config.toml
n_layer = 22
d_model = 256
n_head = 4
n_kv_head = 4
head_dim = 64
d_mlp = 1024
vocab_size = 8192
activation = "squared_relu"
norm = "layernorm"
norm_place = "pre"
norm_eps = 1e-07
positions = "learned"
qk_norm = true
attn_scale = 0.154
bias = "none"
tie_embeddings = true
parallel_block = false
extras = ["some layers without attention", "gated attention", "attention sinks", "a smear gate", "an embedding shortcut", "capped logits"]
init = "normal"
init_std_qkv = 0.0276
init_std_o = 0.0276
init_std_up = 0.0276
init_std_down = 0.0
optimizer = "adamw"
lr = 0.00219
beta1 = 0.9
beta2 = 0.99
weight_decay = 0.1
lr_head = 0.0231
warmup_steps = 434
schedule = "wsd"
decay_fraction = 0.624
decay_shape = "linear"
final_lr_fraction = 0.0
batch_tokens = [131072, 262144]
seq_len = 1024
doc_mask = true
train_tokens = 827700000
steps = 4235
dataset = "wikipedia_en"
Each number is 128 + 24 x the weight over its row's rms, rounded and kept within 0 to 255. Layers, rows and columns count from 0. Numbers have three digits each. The size before them is the row's rms in percent of the matrix's.

# layer 13 attention query, 256x256, rms 0.082, rows 116-193, columns 32-63
089:150103117127169151156175115147107141119130117136116153100171104132124160142128132139133144161120
094:135173144125070104106118182148142095115130086084127121120128084165171070173114130143135157105117
078:117095078084131123126092111099162136137117141160152121124117135103133130075151092101136109112105
107:106107157135136142159081110136153132124112140146128149129125152134095130131149144144099151186145
108:107096117114100144125149098112134132131107162119130124113124161094088158136126144137120096116126
114:113161144123106142113134163104156128154127142091105126132110104126154111126117149109135120109120
112:129193125144130094110104133087109121114118106103138123135111134139103124116146121091112135122130
099:150106119140181130142125140148124152131156104153125115117132109129103132128112156152157144214108
093:136167149138087133113176137129110122135122140083112125104152154163154134145125128153105131078142
101:106186187161135118139101119143139121089141145150134107142150115164116102176111157172092141136127
116:105130115121168142208133093134127130124097146152113154125160155106074125130120139129115138168128
078:158109115132100128130127152125129117156173088139120149130090116090161125077158126058166141112132
076:148152134137147097124102121124164150116137091090164100138107109130112101132128127092123159159145
113:145146173129125122129152118143109126136150107106126117182144153189180096115089110155125166140107
100:116153145159113149116157142161152149164132116108150105157116113122136122113126075138123140093127
093:149143144127129140139088145133153067136143121119161142136147141153191135126118136168160111114086
110:130109141127147136137151100161122135120156111145139172131151117126077160131122134165121130166126
101:112130089106081172154143127104091129120132139126171086137100102084076086121130128108118129079135
085:093150093158142109121095130152085110129113163145124123114118150098128125132103107115114095145135
101:129124177135171113107164124178137119099143129143109169136143153160128158103124115177140137122117
099:126169061150152121141167142176147152158126145164124123148142093100149134154114133135150121120105
099:113131128114138149126135140117161152134076121095111142098144104109119136157143148102067131135126
084:091116133157139135113069149095108147124149130159161104111094112120150110102159116127115121132119
081:166120144119151078129133107114152090105108103107159117154117156158147138127127132116152151166135
097:099125114143148102119121151134100146122102112143105154139115159153115165130073121131102120101141
119:115105105133170116144136099154112132099128113142125153124132135133074158139121160127130148203139
118:088115111135115158129163133121128158139100174102123095129150159106123142114148129114122109092166
085:125151149142164132145141149171121141109116103122109177142160135110120127162119154122117157169136
109:120116106154136109110108141157130136139124115130107159115124106130081170174132150085110117137147
116:134124099117151112061109129114114145141134151151142113123087106146148181094129105180147114128100
099:097126124135085144113139130096086127188126154095103104134124116142163169115101110116118124097129
096:135085158085119168161127119128116095123139123113134156131154145106078112151127155151130135157134
098:133126133116154058134101121130138097123126114161131106117141163168141113157113127121150109165107
108:125107156118136104151122135113141122125125117174157110119121138122114098099139102140140148120125
094:110128111171140104092098142139124124115119146115128132140086162125132159116147117133108111101150
107:138137133120086120119136127098149130137134116107110069131120126173190115111113078120126105103124
089:154157139138117118080183126161102176175112144111091114153118121126148128114125087119118137084149
105:127111111113069154176107131097151116144149166130085114097129110106189086131150118139167120124133
088:145161069130132172175157138098177160135131138126148092119157142101096084167158165093121146144133
108:139118075141128082143069123117130118086130125141148092129102107123125114145136140116132125180132
091:140145125137143090158093137127149110073130103151153082148116125132169072137124126152136149148093
094:154181101089113159167131122108132140171137131123116107128155115126166096149141124118156145127110
092:133143125131143097111153115117134160115111136103099132135135130136143131098123126108132173140182
106:122112096144110131160075136105119111081133148138113099106102111098123119149155141119119115167128
101:143145140111122168140125163088135121133104118102120121126143169101132085137134163099139157091114
104:152148167143139146107136117161133146137159117120123174136148110166183109142102114178127154174102
104:125109140146138078065126131131143114147120110098144145149115137187126198127083120120104112136134
099:097098077143155150156112106118099145093120158135126115122117151090066135128123160126099131187155
100:174126118130119146132126122144135127119192162115127117118131111124170096139146123188158147169134
117:105151112125139141104119117159052160124123126126149135155124145112062145138104144139068154168134
095:117130151143156127154125110155146117095117106169157155142128121112092117108125128179145148151126
106:124129180084090154134137098140076103119169135122125131108159122132114093133135127141121165202132
093:126105165121170199126156120122097118116111116123165150137142151114096161125120152151135136108122
107:102108072167114119090091139129142151111097155132122114135068124147155159094125107128128083110156
082:126149110133132104146118147131129149128119129134142133160097117109172074130115119088150149099134
098:112167143143138081093100127118113162155136128137140109156099122163198096091104068127152148102123
111:150175139133171097130137148142142114164134118124157130167121123140192112133080096152153142093087
102:099092134130140100112096152127128121124102103113142082131097138141119161104125129120124114092121
095:150157151142146069117106127135107135135132125131123142140119129166165137098112115168145151134154
088:125082141106126147128159119148095115127155140115093148118174124126104198123122148134111113142136
109:138149131099113153125140125129068110145143134089096127142146152148135131139099144124087142146105
103:131150202104139135075157156129098165142104126117099163116124151131120141063153107128110155069135
106:107149128118080137124137145090114129188105148089106098121167122100143105136134121076114126062113
103:125130151133156145087113105120133143067134160103143174103137123151143173121153134153160138169167
101:148081106132152149160124122115123119134120099120144143135112129113088175132125210105134123128137
091:134151099082110121149108129106130138137138142152129103095150151100117071156129141115090129137145
112:177151143083132184122141101124145131110193119118152159126141104142155117122134112154137138155125
098:107129096171146084089140100139149158131136142095125140134110120157161205106100128136139148147170
078:119099160148107174121113136146087121101160144137114123109136129126122139127158122173096104133129
102:161089135138105141125100131113122128126140120114097152083130099129113130144156145104112114166148
101:115139126102133125135117102131075131128140129086115129126149147147118118127132158096100169165158
116:083126137129109162126185125133099134160136162155100112151152148117175087111128092152120123102117
104:136144174100129124143098143115116086140120095138148149098148157132153097162103124116097146110091
093:183116151119140121115128113124158135130161092130168117115117101161154112144101111127122157139098
097:122155129129099078134129136147140135156134120138126085141103083143164099098128076126148128119130
105:135098078169148163132119116159164151138117130104120183155146132157114201167115143133121130156161
069:135111158153169142059146085090120131120121147114121150113121177141120224149111136129129114147138
108:110143066099139118094108150114147146145152136117146154130125182170162131127147071130139123111145
# layer 13 attention key, 256x256, rms 0.0797, rows 116-192, columns 32-63
100:117090154104142133114138124131116132094118147132120113146138117113077174164110136151116139177130
082:158144123116126130126133143110163134150119140148131127106127133132186094093118105116128112069117
079:138157095138168141148127121107124133113129118134125140120148148138134092105173118098140105109116
089:125129135108110109121089119146120122129146125115140127123125125144090146172116113126118155198152
095:135103109129117112118097095156145143113127138155112109130122102126074156172096126173124156184141
101:132127165130102154136162141113127128158128148137121122121111136133168127095131117132138117042119
100:128171130152109128107100132101140137139131126131146155117109133154196113092134101091146110064124
079:129143135112117068098083108134075105121128125099113116135123093126095149156131124141127146181114
090:138085146111136157127181135147142145129125138131107110116142139125082144123137130156137133128107
088:171149148124169097144118094113103105122112084122165145113113146121142097087146100103132136118156
106:137128130125118117111097106147124153101125139126112118139119113134098156168112160144111138207129
070:126139145132105156128125125108163117132143114152130143132127122125173085115125125124173080065086
090:122154098167120120131116124140096092102111103166151160132152153120170151132130147105131129118145
107:146126108109181097108138163140160169079170134114127161140148122126204064128095116151194117133121
097:130148096148115144138169129159134136119123116155142179147161186127126123103149170094103122095141
096:109109167097173140143161123134147126127126142131131105115134124137155085111096111133132156113106
101:131106133124149116117110105152129133116138143109116127128128090145085112154105116155126139206141
111:096155134155125098163077121131148116129109119137113122124098124128136146126159073113137129097120
083:136191147108126117102128122118151156133141113120135170124148104182153143124150172133117137117102
105:114125123121166098119146119154110151105170151120119139140144120142130114126126148184123154190132
095:147164165144142155158134106113100125160156107163143196142122098189173149093175170167126112117159
098:115094102157126141116116151087108097146128146163130122132098131118097181109125105106127142092143
094:152103161129124104106107146129148121138087117086117047103104118113126143126095064142133135112131
091:116167079144102116140134085131130123093117127163136159134141141104133111114135144087111136155136
098:104129134133155109115107164113174155132155157128096153114116111145111098135138083144161176109126
112:138141131116128090113084102130106127098150124104130131142114098123108146170119146124126153191132
118:132139110111137129158137119126115134102104109158131157149144160115095146127168163116102155146129
081:126148093113202104106142135136110123119167113148130195136159092166127112137130180120150160178136
113:140136172134086140103124112144098116154135126143119127107146071184130166174148151206179119167114
122:120130128125093104135095150107113117138117143098109096116115133136161128141126100153088125112115
098:137107161118108132114148160125149132139136169101106111114115104118135143147138112170144103059098
092:122103119101168105129117117150116118090116132137129077114134121091076112166104127130139158171119
101:175124150118154147128118115112101089116162094147147162116164129127119094134122144119158141180131
118:121128084138137110157114093145110125095114100158142122136152168107099132124136142121120166186152
108:103123138130111118092140136140131166148119129094088129125151135156125096115119123102070180136112
086:129139129155144137144140172097153157107105157148125152131148184115172110121141108113152102061107
089:123173131131125150138159136141135158129132129144127205175132171140149159121154193141103138120110
103:165120128120121152127143121113112107155095130116147080105089112089127196114130118123135091063123
105:139090125159095181182101135112112085111112095154145166151160143093099084124149163079123079125146
107:136140117131098120108074125088115111133118121101145100104110131126149143129122110095128126117136
090:153141115131108092132101123099109125118146097116154108126110140133160120088108122089136107129136
100:140131120131114184154139135118146096138138102153163186135129146105127123106137144092116101086141
103:111172085132115110123121115122117131143134120133132158147123133125169177126154150113115132133146
108:126148125122094115096086123103072105149094121099126049114082116119132187127128099086108116096114
102:110103118135122145148140137120163085133127126140136146135131137093077066090120081064135115099138
110:157105140098172130094150153137165150131135131097126146117130103163175116121080126160157093135126
127:117108133132117118094134158129148169130157175110073140111179104149150114155112122171124127127113
092:158125111134119110121080125127086132095128094119127086131138119127123154178124133136118128190139
097:159113137106178079097106115115104116162117130101149111098129112161196180125114099123109124151128
108:136147123123117074094079147128170160112148120091128153123137109164140095147107125122131156151126
087:130157080129131116137140091148126126099116100136150134141113141122093142111123171107118165162158
099:194108075132114063098094137140142103114122120080141114129112097143101148153089117093160095166122
090:092128152115155130157143107167150115095124148153111113134142129093076072149126131144109134169123
102:107149125107094127107128133097136166134104143111114099119112146130159147127149121134120112081097
089:133148098138097128140132143137144123156121119132133167155124137118170122103136133099126149092147
096:135153105150125119126151141147149131145121097131137191145137150127175130091142137114130138090131
102:140133105145125145132170114133162114156175111180132187127171141127189065101121131125133108098151
115:103116176119122084128100144125111138118130160125099068096121145122148115137141100134149185120095
085:124160096112127143087154150100140129137146111113124166115122146125191117109132140114117138084105
100:130093152104147117119131132133098149115140144108120097116130091137125143178120132181142148165111
101:155111122124152103105110191116181141098178156100107132142127107126150078154068086132157124111095
109:073120114138162102142152157159121179113119146115116118131101127125134136126132108174140151129113
095:123122150155108175136165146129137114171118109179142155115142134125122120097161126123134111058124
096:124126125098174094091131123132131150123091151100126120117102097128093178146099120129102152151135
096:104132170102120114132077102121124069115164126129096130149124154126096115174161142116077174141098
095:146140149134147130150101146093167115105098087146158154121124089141133117146139122129202116136136
113:125098117155140122140114146148179119147109150087154198148133085132100122125085115104095100111166
102:125130155120123108085137127118119149153151160085085136125119111150177181135135132151100110125113
100:117093164103156100118142137127122121111106148095129044099100120137119146159114096151177118143103
101:116129155108088135093140126123112133147107143090121070126103101110091179170110115142152101133116
100:131164095122120098115096147133148118118138107118146158135114103105146163156128138104130140137144
103:147133126111150116172149116151146171109131128146134138122120123148106107109145114180137110142137
098:153130117147125149123124163123156088141150113143123136118139070119126079135112140132189138121137
099:153110113150073152127114141132143101117138127114139166137166130103139096143107132125147078129152
090:140163103136104115137136118126115138136120106130166151133090121135181174109172141121161118087126
114:104137167112148173064126126138144175144152147095092166136137142124095108145121126134081138119103
077:102102116133150106090144090115133151144113141090132112154159131154081165137076171124118113129127
# layer 13 attention value, 256x256, rms 0.0737, rows 64-191, columns 32-63
113:217116151131124125106120110138121118107136094099135124105113116139137136116141135147160154121191
137:132095162145128140146110087141174166124127085123111131131153112130160124137090110149148124102170
143:088141143139140139110094171136115146131111112080077121133090143134137129162129147168131142157130
128:152108111136119147159133185132123176108140130102081141171170121123119098139092127120133120110118
127:164110058121105105142144156138127113130136171117114136173194142125105108093103157092119150117108
115:126106106184131156122123179132129158116104166095090122148180161113113125146115151110129167149105
117:068134114117143100195121081089151175151132105108140117133144157128161119105112106098133150115096
095:136104127134110165141109208121120140108136128117059128140158145096132114133105117116146166132105
108:112121155128130135149128054084101157124129125136103138172074137095148118107132133084148127134111
117:160106147098135082139137097129169115123147064137114127108061124183154135111139149141146121112180
088:163151116120116106126153139130115126081106119127096130159139132121134135150106174127102114087147
125:165133175098092117099126131152114115122134100151097137103128128120125130098130080146116143146136
110:161091061145135086139137137123133133111156175115119132173105118101128081121083166111131123101150
093:125128134121154131120100115104079144128145096115129135110090126092120152126143083123180167133102
146:113109078150128120120116180148127117109115140116114134142181090097135131148089128138128130114123
093:176112130125119083129145093149083146132156111142149143114123107158124117104094120127165140134134
099:133153133133148108146157182111132139144147108131108118123160132184146100104097162132147148142110
109:115138091163135146107130212142151146095112142129095131174200139119115126171101141123099130125119
122:166077090135123101126132063107091174119129158141137126164163121119141097103105120124152107053154
111:104149127152146162132122153127167132140117143111101127127122147128132125146109131143115113154139
093:131135156098117088147147127143121156147150106116128132123094123180160111096119119153150160114141
128:104127112102128114139138163128113117135125120130129127127149120121121131152098122130134122135102
129:097176109147143162085142170110123113093114098100139110129114144104112158170155123115102141148128
094:116102165124114114157145029103161147091128115112119134137105109135149154127123133125118120100116
098:181111152136116153129118114138155132099129096092066137134124106147124146128111168163141162118171
126:174117170102119109141134034111132156163115133149111142117104122141150137104119127146154166103184
156:101131106131135125149127217148138128102128107101098133130164119126133115135097133112144141137080
096:150086068141145130122100145146125140130130177131147120126145140140111110140101138125117088122137
144:148123159139126155119106070117136125132127116131142124131121135123125157101159105114134146133165
129:100124119145155129150126082096147139119109114118132123155113142147173122136128168098135121107124
134:118128161119138112133092077140115171152140132146118126127094137143163108098125113158134109129155
141:114137108146125136152104080119115100156115163166174131112128139076102119110160113137113104128133
150:144094153172120145129083053109125153134147140104095126175120128104133126109121125140140131113174
096:085131141123117131140152109098122105101129122116127119139102127066118166120144110114124147128092
126:153089105153137113103108157146149140111143110107086135126152102114138129116116125155129148131199
100:157118153120121152120140097105133099100123090132118127099094109112123145144156119143140144117167
121:065133082151139113133115108106133142146085132136172120131144149137146119143109148131107100107090
103:127088164115116073180147064105140150107131110155114145140138108106166138118074114127151124094145
120:167149127157151144115128103114147120137161106143157119106105129150126108169128145163128094121191
143:102105144105120088167123100127146184134194128161139130136130113168159099112101092135129091127112
131:075113140136127139164151154121150135118156134122086129155147125140125125139070111121116137144074
118:132138153079114114149157155132155098110147077129123128106143114124129145134127096125119126114113
118:150116159121129128121101079149088150131145100137126141129082112111150138089139114151163113121151
124:170116158111122147102131128145151096142142097134162128113084135200124150149171174134122105126150
129:060140108105144101112111110086098147141094109119182122129088135132151154134152116093119105119077
127:117122150115133099149169127143114124126158116134095136130109109116142122119129102109159171147081
129:168126162152114160122150123138140121136116141126089132125168128114112132113103135166151166132139
089:138119096129132113092098129156106168150112161148170115143135150109121119095123125142117118156141
120:090117122140143109133114158135128175125126142105096113132106135126157109136085131139139143136129
097:150123125126112172155161214135191084127166114117065122132132135165110130167149151132109117121108
122:113100124126134137119112052105134143120102130117148125137117120136156149140148112132117101088161
114:134133101128131139119140155127109168147124176127104132163179165133129105095109125110124169124118
116:117124144126116124141130090094146119136116106135149122129102148179147162148158149093116114126119
126:101149152115124120157154113079142131120130104145121128137135129128134126118135112104139173135074
115:129123112141110122107110120159151141111092158129100142167203145074124124120099108107119157122152
110:164126144134128151143146114130130177194158129166144133101147142158143106112136109126139124131167
115:173093118106130094178137124123184125100165094147100134126141106158150109133078139125145129102131
131:145130143152148165109095132142121183124145114099120110141131126135120125157102113166132137151162
148:112129102124121111121147096118127120121102142139160134124143141110132142140145119085115140105137
136:170099094124122110125149114128129147104131144154126129131107121165156125136120150115119119105147
108:107127116130128112119108163143142160137132138137130137138141136209152114106118173143126084137116
093:120143136117122141164122078114141146132145093183181133115130148070158123152159084096123091099124
104:080154131126132146127133136130107118167113156109152112108177151131115113140119103112136157163089
111:090156109100135117113147165134122073128132107097166122137142131157106133138175140114123150158072
096:135136128114144103067118133146137086123070165091159110130124129090132142127121154105141168126149
101:143123134113138133129154128088151090125113107107105111154107138144124125141122145098107146109130
091:122135118135120101181072128158130140118203158135153140149055128084129132123144120132136182120079
091:123106152119132146106142163163138150119157138086095132112147128102139130126127147057137194131105
089:128082079092143137108116146103123087102092130120147106155104122067133160124103108112130139087130
091:126139156152144151138136155092138148138162095114156119117129122124106102119141103093108134129091
097:104150124103136146156143110163160157159130176172146139115124155127132116119144123165117126125108
093:143122136131125077128137156171108146155143130117132145134060144131132130100139101178146112147122
100:109085097140130122149163144140148142123076133080126130125112129148128110122130163148103133153173
086:147130164186103125117157110121156154166129092123095114117132149129164142117154151139166129112185
098:080146115105158147122112161125129109134207148134129130146127132133086114108129095114085183134067
085:128100163125124104142106162130144111087154120142124137156172130121103114147108124095109098116083
097:140124120147139149090123170136089105124117157130128131131104139065115139127156144122139098174131
087:104118127122162129118123120146132116139079083110128128109098110105151131129119119135120143116197
098:111167118114142117125135192125155156151134151108132117138164156164134118098145134127108150142102
088:128092165086090083119088081097119091117138094147136135138152143169123120129131136125142135086105
088:097134110136120119120127130093078092124166158121186132174148113119133152145124138121116161128131
091:156137137146140152138133099128143143149138089137166115134118129138147140114120148168093155115157
104:119155141127125169112115161123088120155138160145107130120131120141109153144155117145129080158038
099:187137167093138161127079105168135100141187109181136129120123096168121127142144105174167119103139
094:152096134131137099124146143156167123163116143161113128078140143130172118100127123111146126135125
094:099144113127136155143129128113069169121060143117084132121159129094120127091147121073106088117131
104:139098176086143110122129110128133137102116123162109117119152135067131135128142130073148129106123
098:082122118104139117112132115162100078136091120160155131097108134021151121110181125107147149115120
093:127166143130109121115106155133105123163175104099147111133079138177141149111139134116127151138102
102:134101131090122094142122045132136092146107091153202136109065115149161099119113143140135147100162
087:148107143076136120080111155140110102126144127105106124137148124118109147170136135153127144114158
088:110133103152110104154126150130147130112152158118144132117189134150124095151100123149133132112125
100:096133111125153124140130111149149079087121172114180107143135113099124132161132142210107125125165
087:153116079156152118090158148150138134145134116116181110158150118109129123118122129130150131145145
100:121124115146118144182166161088118186112119096114089123145153146077116091117120106093122129138121
089:102114131128113115186176156105153143142127132145061148131186132104100097142145116115113172134120
096:062090124104127102105098140146134102106136166125143143132107143136118094153117135066085116129088
088:120115121162123184096108154156105155128178189122142127149122137136150122150123120121103078151120
096:147142121147148159123087135137138146133163162135141119131168146147124124103133157146166158137128
090:124138129133133101138142117140136151136082160171164126103117129110162151126152163148163142136170
088:139110139099136157138148121113118169162136110146110125144098124161108118151166093132138129109102
100:120135095130152141136151133134165161119082134119124105121126129125142155096105082154101110154129
091:131137125138131116086172132175139168081157122115153120126120113110109124140094111140140091101127
085:146136115121156171125147110110128103104072117135168121113132117097161142131100137093126131134192
082:179095129172147188080083080111064152088136137141148137116123138137111125118117080176155095122136
090:170159167141125088116123133142146114110069082104144125110115145141141148161120136166090124097110
094:163124138177122144157103164106169144133145092119096105128121135166127124113125113194119133113152
095:097179107121129119092132102124103131165093138118146120108118130184135138108134171138116156136088
098:093162139121141156109127111148085057140167142099143124139105108162126110132099120168151124139124
093:189134122094128165135082121131081114168153150161178112134135130154143137114118106163136107135121
086:090129058132131154141131130110135176124059151115094150134159140140093128124138098112126128131115
096:087139130090126158139130124145089129133157108154065129136077124081126139128142100106135135133124
103:096142163094140138147118134141142071081144115098147128118160134056144116139111094135135139115068
101:139145128144135156099110172124099136107111133111112122124122127142098135122145179107165116153184
104:135136141111139125133097126121098081145167108162211129130116116143161141136134097156131131133132
089:117134111093164116091091186132086114116071116118054106088167149123122134114104137113137164117097
090:163162088157127179151159150119095152159082107112119133133183140117109103125146113146133136159131
095:110144121081151132122131120147120115135098112147086138137070135140115135126132136129126131125164
095:158156125069131128127129135153126098135129083166153134149152107145122137115118097161150119138126
097:155105098153144153113125088121138164149173127102126129136120103147144121120141145148138156138165
095:110166153145119163144162152101092156127115086138111133120116110150139153126131112105113080119140
092:133109161109142083174128107137145126133125095148141128099115135129177109112141116190161145103156
100:111150125127136146098093120130074097095128112122131137142140132128141136131127158077108146106130
089:136116162129137110143118124111135100122153115152080142131126130143106119102135152078123156138127
092:128100105167124135173144138125161136154115094130127109127119128116123126149146140175130133126142
091:078132115115127125113106083125093086094162147130125140167092108106132130108127160085117139110083
096:129147114112129122133156143111089100166126131134153116127078137138148119097149142143084132131098
101:091126126160124129103162166123145168126154128120102124130144128135119124121115087094108080141097
# layer 13 attention output (transposed), 256x256, rms 0.0769, rows 64-191, columns 32-63
112:151099071119137142174166139102128166175121123147142145137149121112126134104146112071140111126102
130:133137140137150130115126163152101121154125117134143136137133129129125128107152107098117139170139
126:149123109137058106099175121105114097117091123166188119108138137148137160152089125115142127076133
116:117112162137167110107100094110122096126140104183164145125094125131150120097156105138127150154128
127:134113151140183123130082115126164137113158091162128132136096085140124113153136150162149119147117
121:116118152136089087101147157140129093112122086155140120113087058163149143134128147170126140134160
117:107130157146079116075101166203129121111108146125145111157143135144109132193129110144094143105141
091:124116165134141100107145113133131116117131119168164134123081094141134113099147112151155132144154
109:136101108130078106120128141189103091141114113144159122130169126133168126147128086138112150119161
118:130145084116130144108136122102103155150117159102159157123192162097099097152130093093129079095116
090:116089126116164155123110126106145117149154120141137147115104147131145104102126122108178132127098
112:153106089123171127137156108106132153123158137116162126144108119102138094119133128133181102156128
123:145139142138170133169072116073131124155143118182113140114132134136100149151128129128105123153096
097:134098095116082141117134145146147124132091155138147137140115180110118155094146114094118137118145
136:140144168142158150134094114087156127135130132172103139131086173143098162088157144106106133155127
103:142114087109180131138121086139123143143124111139133147168140110102137115099182089109129134134128
103:115137118142138094080122112103121148094117130125169135126129142143109097169141130134118125063123
114:120133195133151123117097137117136101114147101148119132125089105163139116108132163151130137136127
124:134128144138157141165082142158131108158148100158123144136136106129122117136147130113086175187119
118:134142138150082120148152145126088119118129102141168119113145072148171123122116143114119134095138
091:122093111126164146124102093134135142124127106146161160161156134089108122151147092097133117131112
128:134160174151152144098096087158163144107118160131131121151125143128103132111154124142105130131144
129:124099163125083157148133156123155133138117159131127116117105157128124153101099148108145118094106
096:115091089147107144137090164152120119160125129137135103124157163118130146113131110114123110144140
104:131081070119134108122144154112116130160125111152157132122124110118153125089168099100161103128118
119:137104078109173130134148132160114146123141101098143135161158107110147119120158100121143123178131
153:119134164154119124104079088095136126126117143167165123137105154132114143130140130142105121078140
100:144191168135123129188144095121119111150115109152100132127142098145134130108155143135086149126114
137:133092081099097114112189192156119132126131129100101123123113110129149130134125127132160134145127
123:098130136141047118136112163145107102148119128126143130117183125143141119178114115146078136081144
126:149153111143110090106169110145075106100118101113150128121190103144144123193114108146116148139144
133:141140121101100125123165162176120114122122126088052120133116104158143112128129133137131150151134
138:136115096112107105111156180178098095139133086150122118091135110143163149169129101136128160182132
107:117079117114094145124102142130154120151124169140131115117090186106135153096114122122142118125126
125:160130109133132133136144135069123131138131122156130137110103154135098162128145148086128108149102
109:128089095119113148156131158120140141190138141118137134120137152090134120081138115073137115136111
119:112186191153105141140103129162129102134116123127112123143164143154097136164107136136087144115134
106:143117105138163160124077119113139132151137153125154143130138173104108119109155116108111120169136
109:121150137125121122130144161149099149138098113102108137112164109149109090138126115076130146106090
134:128163144152176113085097115128111124096111144113137127125153145125091130176118126135097130155152
129:121145156162121116090079120138121118094108136153163111120110139123131130113144133158102133124177
122:127110126135168155110082128126151172155129178127133131140093179113096098075172122093159102112125
112:143119077125123118110152119123104120138093124146136137132143172130129156134139082093127155146126
123:096141106092155139149161129129113152150132137097088125130171119106137095118136099129154106102124
123:098119149121082143106118138173162112123110153117110109146134187138092164170112135133108149102127
130:148105090139123117139093088084117136118119139159169141140123140114133145116138129123109103113151
124:132092108121174122138138158143126165113135089137137136137079074121158133074165126110163136174130
100:156170159143138122133157104162122103112126100128107123140144097164131144177111151162123155151132
117:143157143166100112114143113088098113111115133159178122103160148146108160174103141133085127104140
090:100142149123156117105108151128143157122121140120146129122093106128111097111135132131164102113125
117:112133146112114150118127186167146111162123128102101130122144185130101147127129119106116150141111
093:119111163144154113110106130162154126099129077125131131150120053137143129140117131152125156173118
119:093125128113089114117135167169128111136123133069123119118169107118118114156105125162125106105140
115:098077143142108125113073123179147128129125133114166124160124109113142129130110111141123124120145
118:148128155139152129124127145134143116104159110147109121139072092149151124114133157172150139197131
112:115126133125180111115140149156111156083133089102118148157125061132134120122157119100132150172126
116:126134118129173129139067101084099151156137140138158134137132140099117110115180104109105096123139
132:142136137145114113111156174156112098130121104140146125114127147147134155142121119097119152141120
130:104102153130128164142110171134173129124144140094100142135106124129127126107114167132134128153114
134:124134142134152136179091107095121112148160117118139133134180111107113109144096134127107095133129
085:128160149135155108109132104109132130099112104112142123133153127149104116174115125152110128113130
088:113123158108134128094139141128110122107114185084097141139098160146115088122108120138137144149129
105:116142173143121119100149160147161155063128137111111125142108104152126126136128151156112143129150
117:103114121124103130110127152109179153101109161123099123117089155132113146135106161147138100073122
095:146137089146146179161171141067155170140174065145140102157138120125125159108129165133147131177094
104:105105135112136089106106121177162119157113146132135119132132142155100130149122088141145113108107
087:118159137153144163063165136128121145125116104139090130142111107141152135110108146150117118182152
089:130144120104113154102117126125148109084076144149115115121124162117141126104092114150135084116120
091:146159130136112109118169148160143148166119104131136126121172130175118128156164142142126135130115
095:124079146121096085153084127144147089098129159120137138164137120125120100154136096178164115099130
101:144124118134138145136123139114119139122123081114112156119115089123119111121117137101101104142153
103:133124100161132156128105102119101132124127118132166147122170120108145125138100133154129100150151
104:145125159143132163093099133164144132121122137145139104081153122107134111115117155108127094126087
083:155132089067113137171116140138123108099133123122141100172174186103126129143106097118110109088098
100:131102139162103133084144171149159121100095115146114124140059061117129093103127150117117118124156
085:143127125103193089127109115169147133140114138104129145109155112114135127146150121127175133129112
103:125115107116160124178131077115120157164134117127120132117161080158136169162102105156115151107123
084:154120121161098141116164097125116126148127117096128107143160148161125110134150132133115121113095
103:160082122122135161099121150150152135069119074152128102128131067114145096108129171121191143172121
087:145108137107158079126100133165111108129106144116124142141123145086149118152194138106152132135083
096:148103124172105118125111148159170136151141096164112131129113134136126159123129115167130093128129
097:073127151118135179072150120155116132131114134089078095112134146142108123121109148106159151177127
106:119117138065131083144119120134135105129132116139129164102102131130107160134142091107122131077174
104:083127112127126128132177136077097143124094163107089137136102186130122148111146122049094151136139
099:162118089108158137120126127114127121065130097136114128146146157135139133137145153125137155132096
096:161143139111160110147128113157108118102131184119138131143149110150121120158136129122134176139158
091:159130121134152103152129111178158130111119151127112119150152136127114115123174122151115123116125
102:147132161109096141144146109099151148126119149100081115126123136159113137129119147109070127092103
084:124107111114137116144109138134190097122119117152139109137148141123127138128136125143185102122117
106:094147123166129150115167133091093181155118109079071143144142139133127103159156137131076126133140
085:150153117119113139165134114083103185144127110113175130099139119133151138120129123076153139123107
089:150120103130149130122128149142129127124143144134133134089053142090110139115112125097161112137095
103:129152104151092145151179131085096184195144095130121135179157131135134166127122121127081130146140
089:133126131186112189148149134089118158127177106097125138118110104146133106120087137124112135167134
097:165121160128127086124089123179138088072137178121154118118104111137139092144097129181155111127123
090:158136138101126111129074086130091091110116155122131154124112088145143089159110116142151129095126
098:140101133158151125105141127118169113125129138154133160101086092115124112108116172125123126122121
095:102101113113175115138163133117155124135114114107146117127175136137095151130127130121167131142124
099:133114104120164150114138135140158101110169097096121109118123167119151142119127082116128105138142
087:110157126119124147136142108093095140125140113106068132137152123130119173131120142110102156101117
091:118128164086100075098062114132143075116110150130165127106148129132148096123118091116153143102103
097:117101148115085104117130148148135082092093107158150119109111146135112145132096171116159136152126
086:116121111144174097159113136072120123153124122137130135135149108121128125161117152106188127170094
083:129139151138128146139134156110116202116183140115130116142141140139099149133163158096116134107126
078:076122167149151091163130148132114129176130118102161141134135100107129152106143117119116133144123
091:120144102095118137170101092147134090176140092159146133153173140128145120138178088181175123140133
098:135113133107131112113148159170109114099146115148175112137138108088153113133136127145174137184122
093:136077168076102130111077139148159088070128077168118145115117104104125108149129140106157104107127
099:117115104143153129124181135074110168153119100119127121128135112153114146151154141111116159153108
091:066102145148128114122151148098135169115140132106080174121080150108120154101135134097148136140155
084:113110126117146126138165128188134126151146099136161132101115086125137105132137165134128130137126
099:132120158151108132083141137154144109106122155136152102125124131156129082115144133091096126105133
102:146085119165142110095186130136133202124124108138103118166135131179142122113167145157100129153152
101:127120140092140145148137147148171135138113131120130083127162096120110131136142112112132134129096
103:110108114181087171122167145098128201112153097077095131154113131130145142101140152131071143127157
092:156159150096110142166161125113165119087159132161168111147117105121143095132175135099145123080112
086:145095169134126149120077124135155144071150135130162098100135102121183104093107141134136123135115
098:138117124118131134133129122107121132140112148151118133121182141140135130131171127059124148118095
088:127117114160113119098145119105108162126127116102123155111108110150167087132124136075103137151128
088:097125118130135146115145171141132110136118114142101119122136130130086114130121106165096096140144
094:125123138124090127161126104102088096115117154093136132135121153135125114120125116133109148091141
093:157124116082130182117145136128162124098167147094110116143154181116138110124143138103138136137079
101:113104143169136109096176112143119162123131162110119105127128123142130117099161126152118152138153
090:141118145123147120086088127162107108132071178176127137115112079131136105150106095134129088135112
096:122163157108113139131123094145111099148170151114139150115133143147134142118110112147123114110120
096:122123121126139097108140154139132136122101124149086149118112128149108149152139119134078139137160
093:112075146126106128134080124145163128100131105132075109135112104133081124120137113151133128145115
102:158117122128126134127108142161146061107142117157155119139093117118119113143080139148157152159117